config = dict(
    init_std_o=0.00491,
    lr_head=0.0101,
    decay_fraction=0.795,
)
Each number is 128 + 32 x the weight over its row's rms, rounded and kept within 0 to 255. Layers, rows and columns count from 0. The size above them is the row's rms in percent of the matrix's.

# layer 4 MLP up, 1792x512, rms 0.0298, rows 407-433, columns 384-511
size [103  99  89  89 104 100 102  97  91  96 103  96  96  93 100  99  96  96  94  98  91  84 101 105 107 109  92]
[[ 98  61 128 128  62 110 120 142 110 163 149 188 120 128  98 195 138 148 132  64 124 120 195  69 134 112 142 112 117 120 100 160  95 163  97 139 116 103 133 151 153 108 108  91 142 135 184 127 169 121 153  98 191 119 112 154  79 174 199 112 115 139 164 131 159 161  96 150  89  81 143 100 140 130 128 164 163 118 139 141  90 161 123 116 130 100 157  71  95 163 119 152 129 143 139 108  94  94 185 150 102  95 130 149 105  74 128  80 108 113 177 171 137 114  66  76 107 104 130 109  78  73 132 155 124 133 113  98]
 [ 98 142 126  85 139  84 129 161 124 135 168 151 155 117 191 119 162  87 113  70 105 176 124  78 120 110 137 155 126 114 131  39  95 147 125 134 120 125 174 112  77 108 159 114 141 176  99 122  77 137 105 178 113 105 146 124 168 122 143 142 130 148  86  45 165 150 106 106  99 159 165 122 146 142 104  95 152 108 148 108 155 135 133 122 208  91 130 194 138  84 105 152 152 117 130 127 174 141 117 154 109 184 115 104 133 172  70 138  62 139 141  99 146  93 135 143 125 149 118 131 120 139 123 162 154 167 191  76]
 [ 95 172 165 130 142 108 111 123 196 133 183  71  88 178 133 167 136  58 150 142 136 112 135 129  63 133 132 146 134 106 108 133  95  86 114 182  91  88 103 178 135 159 100 201 102 165  90  96 157 110 128 132 160 152 108 132 167  97 101 168 123 109 130 165 149 154 149 191 152  85 116  22  95 167 130 169 125 148 121 135 176 127 120 117 139  92 134  90 130  82 156  85 134 114 126 122 124 132 124 127 135 146  86 143 110 149 128 160 138 134 136 155  92 133 112 158  73 109 120 180  97 171 106 120 148 180 160 120]
 [163 134 114 120 146  95 165 114 104  85 165 156  98 147 104 184 105 130 118 102 156 112 132 131 185  77  96 147 126 110 126 104 138 128 103 174 126 123 117  63 115 165 135  97 122 109 159 116 117  99 100 103  89 120 171  61 145 114 137 112 143 106 151 162 168 102 115 147 125 140 137 135 148 120 127 118 128 169 184 145  83 109 126 125 112  68 115 146 160 114 139 128  59 134 172 166 123 139 144  84 176 141  99 135 113 153  97 130  85 160 165 145 111 204  79 183  93 155 173  92 108  69 148 151  97 164 116 147]
 [ 87 145  99 109  68 126 125  82 182 113 189 166 132 123 120 172 139 105 121 135 139 121  95 168 119 167 135 111 138  79 149  90 122 131 147 187  64  71 215  83 122 129 104 111  97 154 135 164 166 132 174 100 146  98 142 100 131 108 119  87 146 112 134 130 133 145  99 129  98  76 176  27 124 162 113 146  96 163 166  67 134 147 122 143 127 110 119 182 166 162  90 156 102  91 100 137 171 227 164 144 119 123 153 169 115 160  61 144  63  95 167 141  84 173  86 133 115 129 155 121 116 116  96 132 140 163  99 119]
 [156 172 102 141 109 141 134 143 126 161 123 141  89  79 130 126 140  79 140 120 124 130 202 163 144 129 147  99  96 138 165 213  69 101 135 148  94 107 123 133 115 127 105 152  85 139 113 145 155 173 130 170  47 109 160 101 116 127 134 112 105 179 139 121 146  71 104 156 108 135 103 156 117 128 147 153 135 101 138  66 187 138  95 170 109 106 159 105 135  86  92  99 110 156 153 119 129  56 135 180 105  88 121 128 117 123 142 133 104 117 148 136  95 113 121 143 136  85 122 151  99 114 121 136  60  74 139  99]
 [197 130 135 183 111 124 111 108 117  71 140 114 140 159 136 124 137 131 146 106 135 145 141 120 202 114  49  76  73 107 112 127 105 158 152 162 128 109 139  87 169  96 117 111 130 129 144 119  95 108  83 121 114 183  98  98  93 150 137 122 130 140  76 103 164  83 112 114  75 141 127 106 132  90 124 156 131 152 151  81 100 124  34 162 150  61 192  80 140  82  98  98 124  87 142 132 176 127 153 148 158  89 103 177 145 140 119 145 105 156 135 126 120  97 148 113  93 137 110 152  94 120  98 168 146 120 152 118]
 [113 146 151 171  81 147 161 157 157 132 167 159  61 100 163 105 164 118  86  93 109 159 172 112  82 134  93 189  62  85 115 147 133 201 139 153 109 118 121 107 109 149 134  52 115 119 143 140 141  76 141 112 144 122 125 109 128 124 195 111 105 147  92 103 108 159 121 102 106 136  62 108 174 129 141  82 122 105 127 110 101 111 117 139 177  94 151 108 192 121 149 130 121  94  96  82 112 131 162  99 151  91 130 183 106 151 118 202 157 121 132 139 108  73 163  71 186 102 146  68 120 163 109 128 192 121  94 132]
 [151 113 113 124  97 131 146 125 153 120 152 109 119 130 104 105  93  93  60 184  98  80 174 116 127 161  76 116 132  90  70 120 190 145 127 136 149 108 142 181 122  58 153 154 101 140 141 117 141  78  89 153 118 112 126 146  97 110 176 115 160 163 148 102 182  98  58  98  52 121 109  90 104 157 132 152 151 153  96  74  74  97 129 117 136 127 174  98 132 116  70 162 126 132 137 154 164  92 151 119 121 131  85 135 129 208 122  56  64 124 146 138  97  99 151 123 118 121 134 131  58 132  95 115 152  73 138  81]
 [128 136 138 108 142 165 128 134  98  74 156  93 121 104 104 204 145 137  95 114 129  93 148 125 189 190  60 131 132  75  99 183 146 185 105 138 128 139 118 150 142 152 104 145 160 142 112 126 125 103 129 106  97  97  99 103 126 109 165 101  96 129 102 148 124 142 113 135 159 164 162 180 158 126 108 133  79 155 140  98 109 156  92 131  95 118 131  80 161 142  93  48 115 162 142 147 157 156 150 159 155 227  84 144  93 171 136  96 115  77  96 114 123 147 119 145 174  96  85 157 109 120 108 107 160  91  98 152]
 [128 107 139 166 105 103 123 148 203  78 126 155 147 140 146 114 115 112 119  91 136 168 119 118 175 119 133 121  91 159  75 137 112 171 122 176  52 123 159 159  59 127 106 133  92 142 167 134 118 149 199 119 129 160  71  91 145 134 133 104 132 142 145  79 118 146 109 110 100 156 133  95 117 101 106 109 157 152 173 143 204 124 137 177 152 202 132 130 197  63  99 136 126 102 173 111 100 148 177 160 114 138 121 140  99 146 112 120 118 151 156 125 132 147 149 161 128 151 159  99  97  99 109 149 198  93 158  72]
 [125 125  62 138  65 125 102 197 135  87  84 136 133 134 133 177  81 130  90 131  86 112 149 128 165 152 124 123 138 120 160  87 115  74 148 164 122 124 153 130 104  97 125 149  39 169 139 154 118 121 152 110 112 131 128 180 166 181 113  71 153 112 130 106 160 114 114 134 133 157 109 139 132 148 140  77 103 139 110 127 136 122  62 158  86 108  74 161 121 136  98 151 134 163 137 111 104 212 113 147 117  74 122 124 144 155 118  81 133 130 122 154 126 111  93 158 152 148 139 144 121 151 156 175  98 147 153  81]
 [148 129 198  85 113  49 109 153 147 134  74 164 122  84  95 143 132 108  40 125 140 112  81 119 164  93 143 130 145 130 148 147 108 111 160 127 126 101 145 187 151 172 133 133 122 124  99 170 125  94 136 164 139 161 157 176 132 133 135 113 119 111 172 122 123 151 111 161 113 121 115 143 112 133  90 110 112 172 106 140 109  74 161 193 144 160 154 126 170 151 102 110 161 127 133  69 161 156 147 115 121 146 126  94 113  84 117 124  77 163 145  90 122  69  86 140 135 102  99 181  86 176 121 137 164  99 201 103]
 [161 162  79 156 100 105 121 120 155  57  87 155 124 134 169 135 157  77 125  82 113 116  75  88 130 144 139 134 125 131 120 100 115 110 102 103  89 159 147  84 138 114  91 128 122  88 174 184  89 137 145  52 200 106 113 128 176 139 111  79 224 134 137 106 148 180 161 142  89  68  93 130 104 150 151 167 145 137 155 145 120 115  90 160  52 103 144 123  79 117 114 167 182  51 126 102  99 115 166 114 144 117 121 119 171 128  93 127 131 167 183 158 173 106 176 166  76 147 139 105 158 178 121 162 147 143  90 114]
 [133  69 130 166 133  96 128 148 167 141 133 148 151 133 166 136 109 106 147 159  80 100  89 150 124 108  93 167 115 138 143 150 112 166  98 130 145  99 148 118 206 114 142 146 156 102 118 128  58 128 116 120 155 191 111  89 196 119 178 144 135 129  40 101  72 153 111  74 138 108 131 154 125 173 124 114  51 120 133  85 155  83  93 116  90  91 104 103 140  83 122 157 152 155  95 109 185 192 127 140 124 173 130 141 152  79 125 104 127 151 100 156 140 109 194 113  94 140 132 128 101 108 168 152  90 137  71 125]
 [162 166 148 149  94 112 130  89  79 177  64 103 122  96 178 141 149 137 150 143 127 128 129 177 164 138 190 134 102 120 101 161 132  70 145 117  56 110 117 170 181  70 147 137  83 149 123 137 137 131 152 144  72 152 121 156 117 176 154 155 141 146 138  93 102 104 139  83 142  95  95 121 143  80 115 101 181 153 101 133 144 123 111 165  58  94 229 127 111 110 100 114 178 107 136  72  55 100 127  91 192 104 116 141 215 142 125 145 100 157 155 112  99 125 144 138  97 140 107 138 151 127 122  91 188 128  74 193]
 [136 129 165 158  55 132 179 128 195 114 170  93 140 170 114 121 110 153  88 137 109  96  96 175 157 173 112 143 134  87 148 139  98 194 137 183  91 136 149 170 162 182 107 154  76 138 126 155 116 111 133  97 107 126 101  98 112 123 164 105  98 155 193  76 129 134 132 146 102 102 126 125 163  57 136 108 155 113 120 123 134 119  83 180 132 156  98 155 126 132 179  96 124 164  88  79 130 108 105 108 156 164 160 105 113 129 104 111 109 143 140 146 123 137 184 136  87 147 107  68 171 122  99  97 192 104  67 145]
 [161 153 160 120 125 129  58  95 164 175 108 152 111 137 147 154 134 125  99 172 130 161 175 166  85 114  97  75 108 105 106 181  93 140  94 120 122 124 125 111 181 168 122 171 127  99 150 138 121 136 137 159 127 151 192 175  89  87 183 130 113 139 146 104  88 143 152  85 190  85  97 140  82 149 123 104 118 138 110  45 151 120 104  83  49 145 120 109 156 138 118 117 110 119 115 125 133 107 173  91 152 109  92 111 109 122 165 132 126  89 159  99 125 131 107  66 115 164 138 150 148  63 115 124 186  95 104 200]
 [137 196 104  74 130 116 117 129 116 199 114 130 162 126 161 138 125  65 108 165 110 155  99 115  61 146 111 156 100 110 140 150 136  82 147 153 108 113 119 126 113 153 106 154 127 146 121 109  88 159 107 142 134 108 146 134 162 118 127 105 168 129  94 149 210 137  86 146 132 116  98  79  82 127 121 151 141 133 117 137 174 142 154 106 144 141 194 113 137  85 142  63 113 129 141 154 145 133 124 179 122 145 114 108 106  55  67 161 127 131 175 133  97 127 178  90 122 157 141 123  56 119 122 113 104 156  95 130]
 [220 190 136 141 103 160 113 137 140 141 150 156  48 116 148 137 138  95  95 135 136 144 119 140 125  97 151 139  93 127 160 112 107 100 109 120 109  74  96 153  82  99 138 187 136 139 182 174 172 103  90 127 144 165 164 114  89 133 202 134 107 145 125  95 144  80  85 121 148 145  63 113  44  82 174  56 144 109 148 108  84 128 159 106 164 174 126 116 147 101 137 121 160 128 122 149 130 111 135 164 186  63 159 164 137 142  98 121 165 175 158 116 160 135 196 175 162  88 122 178 161 138  85 183 144 146 184 139]
 [119 149 102 111  82 137 153 195 139 140 195 138 142 134 120 182 152 139 122 145 141  79 116  93 131 132 168 137 146 101 159 116 154 145 106  97 110 130 138 119 148 141 124 158 112 120 138 159 138 111 116 117 145 150 180 128 143 169 157 165 102 128 154 144 128 178 100 123  65 174 158 105 126 122 136 110 182 120 164 118  90 144  89 181  89 105 165 129 106  93 153  89 158 144 103 118 179 118 110  59 168 149 133 127 114 137 134  70 163  73 122 133  92  86 101  75 120 127 108  70  87 154 145 124 137  81  89 100]
 [ 87 202 152 195 134 113 149 157 141 124 134 129 104 105 116 138 173 160 133 120 132 183 108 163 125 152 108 102 158 115  90 144  84 139 100 110 102 113 167 127 163 137 150 113 133 123 146 147  96  86 174 146 128 113 175 100 120 180 154 132 187  79 118 139 161 131 102 109 213 133  68 106 106 115 167 113  90 137 120 102 125 113 146 149 127  89 147 118 145 172 121 163 157 101 102 125 175 179 119 147 115 139  77  85 127 177 102 129 146 129 172 150   0 154 120  96 121 139 146 130 181 162  95  82 159 132 114 126]
 [169 148 176 110 172 151  87 197 202  61  93 143  88  90 155 150 125 147 140 120 115 198 138  99 154 104  51  94 210 136 109 125  73 117 105 154 112  88 150 108 149 224 163 104 153  89 125 162 120  99 137 131 133 184 185 146 109  78 132 109 208  75 145 122  93  66 155 100 126  80  56 200 103 104 119 174 131  95  78 142 105 137 121 129  94 123 124 112 107  86 111 123  96 120  87  91 136 165 156 150 165 171 177 141 141 121 133  85 154 156 197 167  82 179 139 118  88 107 113 152 131 107 150 161 110 148 144 151]
 [195 143 113 136 158 102 134 143  73 109 137 121 108 142  85 101 170 158 109 160  88 168  78 149 172 180 123 117  28 106 138 123 151 132 100 113 107 145  70 136 148 123 106 158  94 141 100 113 122  86 123 142 130  89 157 152 169 141 184 129 162 164 215 107  99 106 121 113  77  73  89 121 182 122 127 105 138 153 190 100 133 135  77  98 141 158 177 142 213 153 115  85 131 141 125 120 146 131 149 122 136  68 107 172  98 144 104 138 125  96  93 103 145  97 138 105  62  88 104 134 135  96 113 185  97 106 114 124]
 [164 153 118 136 119 139 126  75 124  66 167 157  46 158 155 165 146 126 108  94 117 200 112 140 195 114 128 117 141 146  83 109  55 107  78 146 120 114 163 124 117 124 130  74 149 103 143 138 125 120 138 157 146 105 128 131 136 101 139 124 145 107  96 117 117  88  80  67 155 163 133 151 103  92 172 143 141 121 103 118 150 168 112 117 157 190 123 119 106 141 137 135 205 108 152  99 136 136 184 151 115 158 101 137 115 148  81  71 163  62 166 182 135 155 151 160 105 112  97 111 134 148 122 121  97 129 124 102]
 [ 94 155 138 101 113 174 132 114 138  34 139 154 126 150 134 108 142 120 114 144 133 130  86 149 116 134 150 100 105 144 158 192 161 131 138 107 110 131 123 121  62 187 146 139 161 171 133 108 106 133 118 144 125  85 113 104 105  84 175 149 106 160  94 103 166 102 143 146 141  95 120 155 176 176 241 129 102 182 133 127 178 124 143 175 142 139  87 165 126 102 165 110 115 157 159  81 111 109 164 142 167 196 154 144 124 172  75 137  80 218 128 193  91 108 133  77 113 155 129 155  79 112 157 144  99 198 122 140]
 [127 117 169 102  91 135 132 126 125 123 201 195 103 127 160 139 145 133  45  98 150 130 121  66 120  89 136 139 198 101 110 143 139  95 127 136  56  97 148 168 147 151 145 166 108  84 157 159 169 124 138 105 145 132 124 131 192 169 126 107 130  93 141 104  88 158 134 130  79 105 102 116 137 122 138  79  78 143 130 134  43  97 104  99  89 122 183  95 111 142 142 124 143 110 131 163 164 130 155 142 116  84  85 158  73  26  95 104 184 107 109 174  82 152 139 117 130 148 151 109 154 115  92 127  94 152 119 131]]
# layer 4 MLP down (transposed), 1792x512, rms 0.0215, rows 407-433, columns 384-511
size [112  94  89  88 102  99 116 102  85 104 101 105  91  96  89  98  89  94 102 108  94  86 109  85 117 106  96]
[[ 93 113 120 172 131 154 172 111  92 133 111 136 139 139 156  82  84 102 104 114 191 131 160  38 124 144 186 106 118 133 130 175  89  85  74 122 149  84 143 174  98 104 120 116 106 105 122 164 148 135 142  98  96 100  81 140 131 130 116  62 178  86 170  92 117  87 111  76 127 164 148 130 165 112 147 131  60 150 146 142 137 100 139 156 190 106 123 126 135 121 132 121 154 147 126 122 177 139 124 132 167 150 142  97  82 113 142 147 131 184 129  79 105  91  70  66 119 108  99 200 143  68 101 153 140 108 150 159]
 [133 202 103 128 144 156 151 184 133 107 120  87  95 194 109  71  63 124 145  86 134 112 132 175 127 111 116 112 169 130 213 160 102  90 113  86 116 118  73 149 152 120 123 112  99 104 140 107 137 164 123 187 134 138 103  93 139 132  96 167 121 124 112 102 110 167 158 170 165 109  93 100  73 142 111  71  66 138  81 133 163 121  85 106 128 168  90 100 131 169 104 144 123  91 148 101  70 122  90 146 130 112 156  90 165  76 129 169 106 168 148  70 145 185 155 189 148 164 130  60 198 124 194  88 102  96 105 148]
 [126 145 147 104 137 116  87 147 139 161 170 118 110 100 106 115 101  84 102  84 170 102  23  95 180 126 103 128 129  78 182 146 133 118  69 174 130 128 137 149 140 157 145 109  73 125 132 122 159 107 111 142 158 121 129 152 205 136 124 128 152 137 141 120 147 126 195 203 111 135 110 125 102  91 152  81 173 117 103  63 168 150 125 105 100 115 112 162 154  86 147 159 144 103 137 150 124 125 115 142 131  77 127 110 108 152 172 158 210  79  94 115  70 160 174 136  82 120 110 137 134 152 144 137 182 134 104 129]
 [171 142 210 109  95 133 111 135 158 118 156 131 130  87 122 123 111 139 212 129 118 126  99 151 158 157 102 107 133  92  96 167  78 146  98 114 106 114 142 164 208 100 178 127 146  71 100  64 138 162 148 122  93 130 199 207  70 141 164 124 117 173 155 114 107  82 126 112 149 147 149 127 112  84 155 130 111 117 115 165 145 131 166 133 168  93 167 125 115 158 172 160 214 139 108 103  99 171  97 124  70 129 179 155  71 117 146 137 167  54 143  94 160 110  76 141 107  96 108  83 169 113 126  71 112 121 119  92]
 [119 162 142 109 133 133 147 140  59 124  98 153 137 131 149 147  75 132 137 115 142 142 129 108 124 134 110 132 181 146 118  88 143  90 132 154 162  99 100  85 104 195 128  59 109 102 149 111 118 130 153 109 102  72 147 146 167 156 130  77 125 105  98  88 116 113 113 108 124 119  80 169 125 150 149 110  76 106 146 132  95  92 132 150 180 118 131 104 131 160 130  77 141 117 129 170 178 181 160 151 153 152 176 104 123  89 122  84 129 119 190  80 123 150 110 134 168 152 114 141 148 144  81 101 120 132 111  75]
 [ 89 144 152 114 144 132 103 174 147 125 119  91  91 163 112 148 110 181 137 130  96 112  86 167  82  93 141 118 153 137 102 183 161  99  90  98 132 153 110 118 194 118 118 127 199 134 136 101  86 105 170 135 154 142 107 161 166  70 134 166 165 116 104 154 129 108 153  83 135 115 159 163 114 155  66 106 172 124 155 135  95 223 121 136 127 108 107  54 120 135 148 126 114  97 118 166 128 136 127  85 124 126 132  96 179 107 157 142 153 164 110 166 186 141 168 127 139 133 173 146 128 177 106  81  91 155 107 165]
 [159 134 154 114 113  85 106 153 178 132  70 138 134 150 100 194 153 130 150 109 110 168 151 140  94  94  88  94  67 102 122 143 142 122 149 155 138 168 120 173  56  80 146 141 126  80 159 138 170 160 131  72 105 120 170 189  75 112 193 130 162 102 158 151 117  93  66 138 136 115 113  44 149  94 157  97 161 125 120 141 142  93 133 104  79 123  75 168 129 132 121 151 113 177 154 103  81 171  64 146  79  98 142 109 139 136 170 157 118 124  66 191 112 130 128  91 136 163 107 123 111 169 162 117 147 100 137 143]
 [ 75 182 112 139 148 168 150 149 104 102 152 177 100 139 144 144 136 179 190 130 168 121  82 130 116  85 158 143 183 167 163 118 147 128 128 147 150 128 138  75 171 116 145 136 118 135  39 107  69 149 100  91 146  90 125 126 117  71 151  66 147 127 135 136  99 113 192 131 121 134 142 108 105  68  85 120  91  90 119 101  89  88 159 173 152 132 128 153 121 136 150  67 123 110 128 105 134 147 161 156 138  79 149  59 115 145 112 150  90 127 150  98 141 131 173 101 124 132 139 140 128 195 180  89  50 134 104 154]
 [126 129 105 107 177 141 139 109 108 143  77 104 166 112 179 112 177 185 108 151 108 165 150 169  69  68 173  49  94 106 214  87 117 175 103 145  80 101 112 116 148 161  96 144 140  81 173 142  98 142 119 192 131 146 114 168 199 181 149 146 104 116  89 130 104 161 102 132 147 114 148 144 125  52 118  98 174 141 185 130 143 112 151 157 129  89 116 135 193 141  98 139  95 152 123 138 177 172 138 112 141 137 125 159 125  99 118 106 172 165 109 106 106 216 126 140 155 176 121 147 136 176 155  77 123 142 141 119]
 [109 147 155 130 125 162 192 128 156 164 119 143 108  84 138 128 132 119 113 115 129 109 106 125  95 119 105  79 133 142 203 143  32 134  99  65  30 148 150 103 142 151  72 131 193 133 130 116  54  85  94 124 102 123 173  84 107 129  85  88  72 208 224 124 113 161 145 152 176 129 108 129 213 127 103  85 128  92 112 104 137 104 175 132 122 139 112 142 154 101 164 135 152  84 149  97 120 167 112 110 185 169  67 152  69 190  84 177 150 106  98 120 164 112 154  70 142 119 118 137 126 144 142 161 139 133 104 151]
 [164 124 111 123 138 164  92  85  35 133  91 129 155 105 144 126  83  87 103 125 129 125 104 142  76 185 119 129 129  72 133 129 100 100 104 115  75  72 143 141 138 143 119 193 135 141  71 133 151 125  87  86  84 142 187 156 108  54 153 112 118 129  95 105 134 164 104 146 129 152 145 135 155 147 128 154 107 152 162  71 112 117 128 147  88  60  86 148  85 184 162 115 108  93 101 149 140 126 161  58 176 140 108 116  85 163 116  83 132  91 165 128 168 102 111 121  76 169 182 111 183 110 100 147  98 127 122  93]
 [ 91 134 124 109 110 154  93 149 151 121 106 169 190  91 141 138 119 114 118 106 126 141 128 141 176 115  83 144 178 143 149  89 172 103  97  69 179 149 161  86 125 149 107  90 139 119  97 141 111 175 148 133  72 110 121  86 115 118 168 169 142 150 115 105 147 177 105 135 160 109  92  68 120 132  81 136 178 100 122 208 101 158  85 125 138 129 124 166 191 114 113 158 120  76  96 151 120 113 159 132  79  83 143 120 120 133 110 173  91 136  72 137 172  72 140 123 158 115  85 104 134 119  94 101  83  75 237 149]
 [ 48 125 159 101 123 162 109 102 156  64 157 113 149 163 196 133 158 127 116 155 134 184 153 152 133 131 119  89 145 102 103 113 150  80 128 144 124  92 127 186 147 102 122 151 119 129 133 163 152 124 102 164 131  71 113 111 116 117 117 116 185 104  64 123 132 115 106 131  88 174 151  93 170 181 151 147 141 150 163 142 194 155  78 108  96 121 160  92 113 163 147 154  78 165 145  54  83 107 166 114 103 113 140 120 143 117 140 118 145 180 154 124 110 126 143 150 154 142 160 115 160 172 155 109 109 117 157 110]
 [ 83 146 186 139 165  69 187 123 103  94  95 126 144 101 135 158 147  97 147  75 164 114 162 133  95 104 153 106 146 133 117 110   9 162  95  99 112 117 132 106 120  95 129 131 156 104 150 126 155 141 134 137 112 129 108 170 131 131 161  97 123 165 119 105 106 180 102 156 139 139 124 168 120 110 120 107 182 135 138 167 133 159 161  79 166 157 105 116  95  83 140 138 133 138 103 146 130 104 142 144 109 121 134  84  90 114 113 158 194 109 114 124 161 128 176 158  81  66 149 183 123  55 131 115 158 199 135  78]
 [ 66 143 155 114 183 155 128 118  98  81 102 112 118 162 109 126 105 100 141 116 144 124 159  88 150 200  89 126  91 111 138 105 130 102 149 162 125 183 140 117 109 121  99 139  94  85 163 118 125  91 103 107  45 119  99 161 146 108  79 119 177 143  91 124 147 155 210 206 123 144 171 128  81 164 169 164 182 136 115 166 175 137 171 159 123 140 118 126 158 215 131 152  88 155  89 157  61  58  81 134 141 141 162 114 125 160 115 121 127 111 147 119 129 109 107 101  95 157 151 169 130  97 138 109  94 140 166  51]
 [126 127 101  71  92  74  92  95 139 121 122 144 111 113 118 163 143 124  93 199 134 116 145 135 164  70  84 116 123 106 128 146 130  93  96 126 174 180 119  82 124 148  70 147 174 123  88 113 132 128 111 163  86 148 125 104  69 134 110 166 129 141 119  85 166 158 131  63 160 108  99  48 104 153 125 137  34 166  75 127 160 208  67 102 113 155  80 159 131 175 186 120 115 124 146 102 182 100 117 164 115 120 149 162  95  47 185  59 128 164 132 147 188 111 145 188 150  83 117 113  94 168 182 116 114 137 161 126]
 [ 84 121  90 100 167 127  63 198 139 129  81 200  92 119 130 105 160 109  75 129 165 120 141  87 151 109 111 147 110 153 168  94 130 124 134 133 146 122 135 164  85  97 134 133 144 152 133  76 198 129 167 129 111 153 149 132 144  77 127 137 124 130 143 105 143 123  92 129  80 143 173  72 140 127 115 112 108 200 207  96 100 179 136 110  98 120  64 148 164 183  96 111 156 133 193 150 106 167 115 136 180 176 123 137 155 211 134 158  96 136 166 167 129  98  94  87 131 104 173 108  94 125 105 118 161 152 155 113]
 [125 135  87  59 158 131 106 189 138 147 167  65 124 117 130 183 163 138 127 141 118 139 116 126 152  96 206 183 174 113 153 104 137 168 113 150 103 105 162 145 157 107  83  74  96 133  32 236  98 150 167 203 110 132 123  77 127 147 122 134 189 136 162 105 124  90 151 148 114 113 124  88 124 161 152 136 154 161 108 148 151 141 142 164 164  91 105  81  99 159 156 160 179 132 129  94 127 165 142 166 105 118  77 132 113 140 178  86 134  99 121  83 185 158 190 106  70 122 191 146 102 146 139 166 132 123 122  77]
 [104 119 139 134 117 112 117 151 181  78 121 116 138  91 125  90 183 160 113  84 131 172 100  79 174  93 123 181  85 142 115 122 144  67 144 132 183 125 120  98 136 108 149 110 141 128 113 140 185 164 169 131 141 187  90 113 110 111 141  94  65 118 155 119 167 120 123 106 150 113 101 173  99 125 180 116 120 150  94 179 120  67 132 175 120 175 178 109 146 119 150  78 133  67 135 115 123 129 144 151  66 112 142 129 130 142 128 159 133 134 125 170 110 126  71 105 170 125  51 131 166 124 152 150 159 153 145 157]
 [154 133 149 115 154 149 147  78 125  80  89 113 110 111 212 184 120 102 114  86  98  97 211 104  75 125 139 133 129  82 152 183 105  81 117 135 156 120  84 108 103 132 158 112 144 134 127 148 172 118 124 122 155 110  44 100 119 120 173 131 146 109  87  98 144 130 102 104  84 128 149  54 115 114 122 169  69  98 114 137 169 122  76 114  87 148 153 132  91  89 132 168  78 120 136 125 122 144  88 142 100 143 110 139 136  94 126 105 221 133 113 130 176 153 165 117 132  91  71  86 160  75 147 126 140 137 175 149]
 [ 93 117 159  77 169 155  67 108  78 121 127 148 115  81 137 138 117  70 160 159 115 184 108 105 130 143  82  39 167  80 121 125 172 132 109 116  89 157 147 125 122 125 123 116 163 111  92  51 162 123 143  90 152 119 140 138  50 121 123  64 155 106 137 103 114 103  85 101 138  75  80 106 124 138 115 141 132 146  93 180 184 150  67 107  95  80 176 186 141 136 154 106 192 128 143 143 120 135 106 113 128 184 156 149 140 180 153 162 177 106 190 156 184 118  98 136 122 108 132 126 137 103  66 111 178 129 117  73]
 [139 119 207 156 179 154 149 177 131 147 114 144 121 141 152 114 122 156 161 163  93 183  98  97 160 118 124 190 112 122 168 134 127 160 136 138 152 109 150 111 132  81 105  95 126 149 140 113 144 129 100 110 133 118  46 145 187 119 148 150 123 146  91 168 118 136 157 108  82 148 130 141 138 120  87  90 142 120  68  91 138 128 136 148 187 140 141 159  51  83 164 126 149 110 138 116 142 132 225 147 160  92 140 162 100 116 135 118 133 112 145 122 147 122 133  90 136 145 108 163 142 118 147 109 123 175 106  96]
 [129 142  98 136 123 120 123  84 121 177 140 168 118 152 153 142 115 112  89 101 177 106 171 125 114 152 105 145 114  50  85 165 137 119 126 128  93 111  96 100 156 118 110 145  99 124 111 182 158 138 124 136  92  91  85 144 170 197 165 114 121  56  94 107  86 130  86 139 127 135 113 167 140  90 100 154  96 152  80 147 158 140 119 148 123 145 198 104 123 159 131 117 129 165 136  76 193 125 129 146  79 118 132 105 127  83 179 116  98 110 116 129 140 114 135 110 146 103 123 114 165  51 158 115 111 145 112 112]
 [142 133 116 145 144 136  99 188 128 159 165 171 148 144  85 153 105 123 184 138 126 125 158 171 119 152 110  85 157 148  89 142 100 119 167 187 154 148 136 126 139 115 103 136 130 120  87  72 141 157 133 131 150 195 103 163 119 107  73 131 144 137 110 124 114 115 156  74 165  61 157  87 124 156 103 158  67 123 100 179 116 174 179 123 117 106 101 116 114 148 148 145 104 178 109 143 118 106 100 155 106 184 116 117 113 126 116  43 106 159 104 115 101 130 152 142  85 147 127  89 141  98 135 111 142 114 127 154]
 [112 148 170 162 143 147 139 172 188 198 141 126 136 137 144 162 107 173 124 120 115 109 161 122 118 158 126 121 111  49 109 151 192 142 141 136 116  86 107 161 159 142 119 159 103  83 113 144 192 140 128 170 119  51 112  93 134 146  98 107 144  99 130 108 119 125 138 129 174  52 127 175 109 109  95 162 133 148 129 144 119 164 165 101  88 124  80 115 159 117 196 112 110 138  83 149 158 156 150 146  95 128 128 165 122 145 139 108 141  63  59 170 153 163  93 148 116 185 118 138 168  56  91 122 124 157 122 138]
 [ 78 112 159 133 118  84  73 148 114 131 112 110  98 118 138 120 128  88 168  97  84 174 164 113  70  93 108 141 114 141 108 150 148 151 167 137 161 148 164 124 118 156 114 124 155 136 153 117 102 120 145 160  95 123 172 121 143  97 135 189 125 148 127 101  91  70 109 125 154 128 151 180 106 170  83 120 151 144  90 128 153 146 160 123 203  48  81 155  95 141 157 167 180 172   0 137 120 113 154  84 116 123 161  95 135 109 135 141 126  88  79 192 196 137  98 143 145 158 124 113 146 100 119 119 113 148  74 178]
 [142  70 145 135  56 161 138 137  83 146 175 156 180 142 125 146 142 128  85 182 109 114 132  86 159 128 174 131 134 123  82 149 166 102 160 110 193 156 124  82 141  83 110 149  94 154  96  92 138  80 164 157 114  94 151 106  87 128 121 111 145 120 125 159 198 136 127  98 149 152 165 142  75 169  69  94  89 119 155  87  86 184 140 115 167 128 122 145 110 110 128  46 150 140  94 139 160 137 130  86 146 130 172 132 154 155 126 133 152 127 115  71 153 164 157 120 105 157 100 108  85  87 177 154  98 105  84 156]]